Weights of a small GPT-style language model, trained from scratch on English Wikipedia: some layers without attention.
Each number is 128 + 32 x the weight over the matrix's rms, rounded and kept within 0 to 255. Layers, rows and columns count from 0.

# layer 8 MLP down (transposed), 1024x256, rms 0.0581, rows 932-942, columns 64-127
[[155  85  80 101 166 166 149 178 147 181 130 111 134 101 117 112  29  64 163 148 107 163  68 102  62 107  85  72  98 119 109 100 103 184 156 132 121  99 123 167 169 145 126 119 145  81 169 120 167 116 123 158 102 145 179 155  91 123 184  83 112  83 146 155]
 [103 175 116 103 140 174 146 131  87 139 131 140 129 157 142 103 126 121 180 143 115  81 109 140 174  64 105 154 138 158 192 126 139 119 108 116 102 106 114 156 116 160 120 137 146 142  91 132 103 143 119 146 118 147 108 140 192 177 125 172 115  89 114 152]
 [152 153 121  86 207  85 202  69 142 165 161 187 119 135 161 126 155 141 164  85 210 158  93 151 148 155 126  93 109 142 148 143 116  94 156  73 164 107 197  98 144 148 116 152  92 155 130 116 157 138 157 195 123 166 144 112 125 117 141 198  93 162 148 131]
 [142  50 104 143 146  73  89  61  67 133 119 186 168  93 106 149 114 119  88 183  40 109  86 154 120 141 101 162 125 149 142 150 105 128 144 160 168 115 111 115 111 178 117 110 125 118 163 128 142 134  77  91 168 137 124 133 138 155 171 191  96 168 150 134]
 [123 133 147 118  92 124 111 153  84 169  79  92 130  91 121 146 134 110 108 152  93  93 132 106 153 150 111 152 179  82  99 117 126 173 123 153 142  44 139 123 159 108 117 102 159  81 155 145  76 133  86 110 134 165  32 114  81 157 123 120  85 147 127 111]
 [176 128 121  95 123 162 138 148 101 104  86 108 162 162 111 116  99 128 127 170 140 169 122 171 115 142 131 163 124 167 121 126 137 134  48 124 114 131 142 119 145 175  81 156 139  71 104 107 129 154 107 134 213  56 127 138  71  84 113 142  81 137 132 137]
 [ 92 157 180 124  67 172 141 137 151 145 123 132 133 118 186 171 101  88 154 160 192 111 124 153  92 122 105 107 147 114 100  96 123  91 101 178 139 136 164  94 123  94  66 131 127 169 184 119 138 120 150 105 136  85 151  88 122  93 110 171 129 128 176 143]
 [110 123 143 170 108 118  98 111 221 128 141 147 148  94 164 102 140 212  96 146  78 102 123  64 133 172  97 103 137  98 101 140 123 159 102 157  69 114 157 159 161  85  61 146 141 134 124 150 167  89 152 163 131 218 178 153 148 128 130 194  87 144 140 122]
 [143 112 146 148 150  92 163 176 114 109 117 101 148 143  79 126 136 186 148 128 114 120 102 105 190 184 151 161 152 144 170 114 116 119 166 148 107  94  84 123 200 140 123 159 137 118 123 134  96 113  58  86 166 148 112 128 162 106 125 164 174  89 105 145]
 [ 92  90 133 180 109  90 174 125 162 172  98  85  99 130 167 172 174 132 215 111 123 149 171 150 104 240 138  55 164 116  77 109 163 135 138  96 152 163 199 139 158 166 124  63 228 151 128 128  91 125 157 107 178 121 117 144 105 149 138 145 131 142 146 118]
 [101 161 115 133 189 150 131 141 110 152 122 177 104  99 140 112 117 113  98 131 120 109 106 139 127 129 141 185 139 197 154 137 117 118 143 158 159 159 112 129 112 122 119 152 158  81 114 150 109 128  96  96  99 106 201 168 139  99 126 166 122 202  98 117]]
# layer 8 MLP up, 1024x256, rms 0.176, rows 933-942, columns 64-127
[[104 132 114 150 159 147 121  77 156  93 140 144 105 166 103  89 128  88 151 131 142 165 143  60 121 128 112  80 149 108 109 190  96 103 101 156 177 187 123 115 104 128 109 168 100 137 130 164 113  78 115 116 133 177 135 109  59 144 122 120 158 175 145 109]
 [ 97 144 176 102 127 186 181  92 105 117 152 150 104 103 150 188 146 122  61 132 142  80 169 132 100 150 123 142  51 113  93 101 201 118 164  92  76 176 171 146  89 116 121 116 100  89 114  62 156 117 143 114 112 168 134 147 166 108 125 152 132 135 216 173]
 [167 148 208 158 164 104 120  87 139  73 148 143 125  61  51 158 141 110  79 117  30 120 117 184 105 135  95 158 148 164 158 148  64  85 116 192 155 145 103 149 167 118 147  53 142 123 162 115 139 114 105 159 177 111 140  66 162 106 140 152 140 105 112 163]
 [227  77 115  95  96  86 155 113 139 111 146 163  95 120 104 226 179 117 114 102 191 146 129 173  92 192 138 138 149  80  75  94 114 152 129 128 149 119 148 155 117 112  70  97 152  93  83 164  82 197 106 171 153 153 137 111 115 124  91 169 127 102 109 126]
 [177 170 134 100  68 133 110 145  66 140 157 109 113 128 101  94  81 134 114 144 130 101 108  83 163 115  52  77 149 164 153 141 163 122  91 112 104 134 147 151  34  77  94 166 151 115 144  81 114 119 152 130 154 172 127 151 149 106 175 120 168  85 135 116]
 [131  93 135 118 202 136 103  95 103 100 102 116 159 164 152 136  87 118 186 187 129 100  95  45  98 149 126 104 144 180 107 170 106 144 104 132 147 175 147 162 191 184  64 130 172 110 116 142 101 111 100 112 125 139  80 131 160  97  71 107  84 117 145 134]
 [ 76  98 138 125 119 148  73 135 118  94 133 149 152 158  74 164 112  79 180 182  59 118 147  85 110 128 121 115 132 112 107 120 192 171 115  83  39 116  61 145 102 105 133 123 171 142 119 162 126  86 168 167  86 212 138 142  99  77 145 167 109  63 117 195]
 [115 107 124  94 121 149 124 125 104 127 123 113 123 139 130 129 166 119 125 139  84 120 106 161 130  84 169 121 129  89 132 166 149 125 102  96 116 164 117 131  60 125 113  71 109 159 159 106 111 150 144 159 101 109  94 150 113 154 116 118  99 130 116 115]
 [127  91 168 119 124 199  99  96 177 118 133 177 141 145 133 153 146 181 123 108  72 149 111 182 239 149 130 125 152  91 121 125 162 148 121 169 163 140 101 167 105  83 151 145 159  92 102 166 185 171 152  61 159 179 163  85 123 104  96  67 158 127 131  99]
 [123 178 172 153 125 194  93  93 121 132  96 105 103 105  82  96  87 164 126 184 114 125 184 125 106  88 187 120 139 108  82 105  64 145 173  96 171 117  87 125 197 112  91 188 158 151 133 153 111 153 122  82 133 117 112 124 130  85  99 142 192 103 149 144]]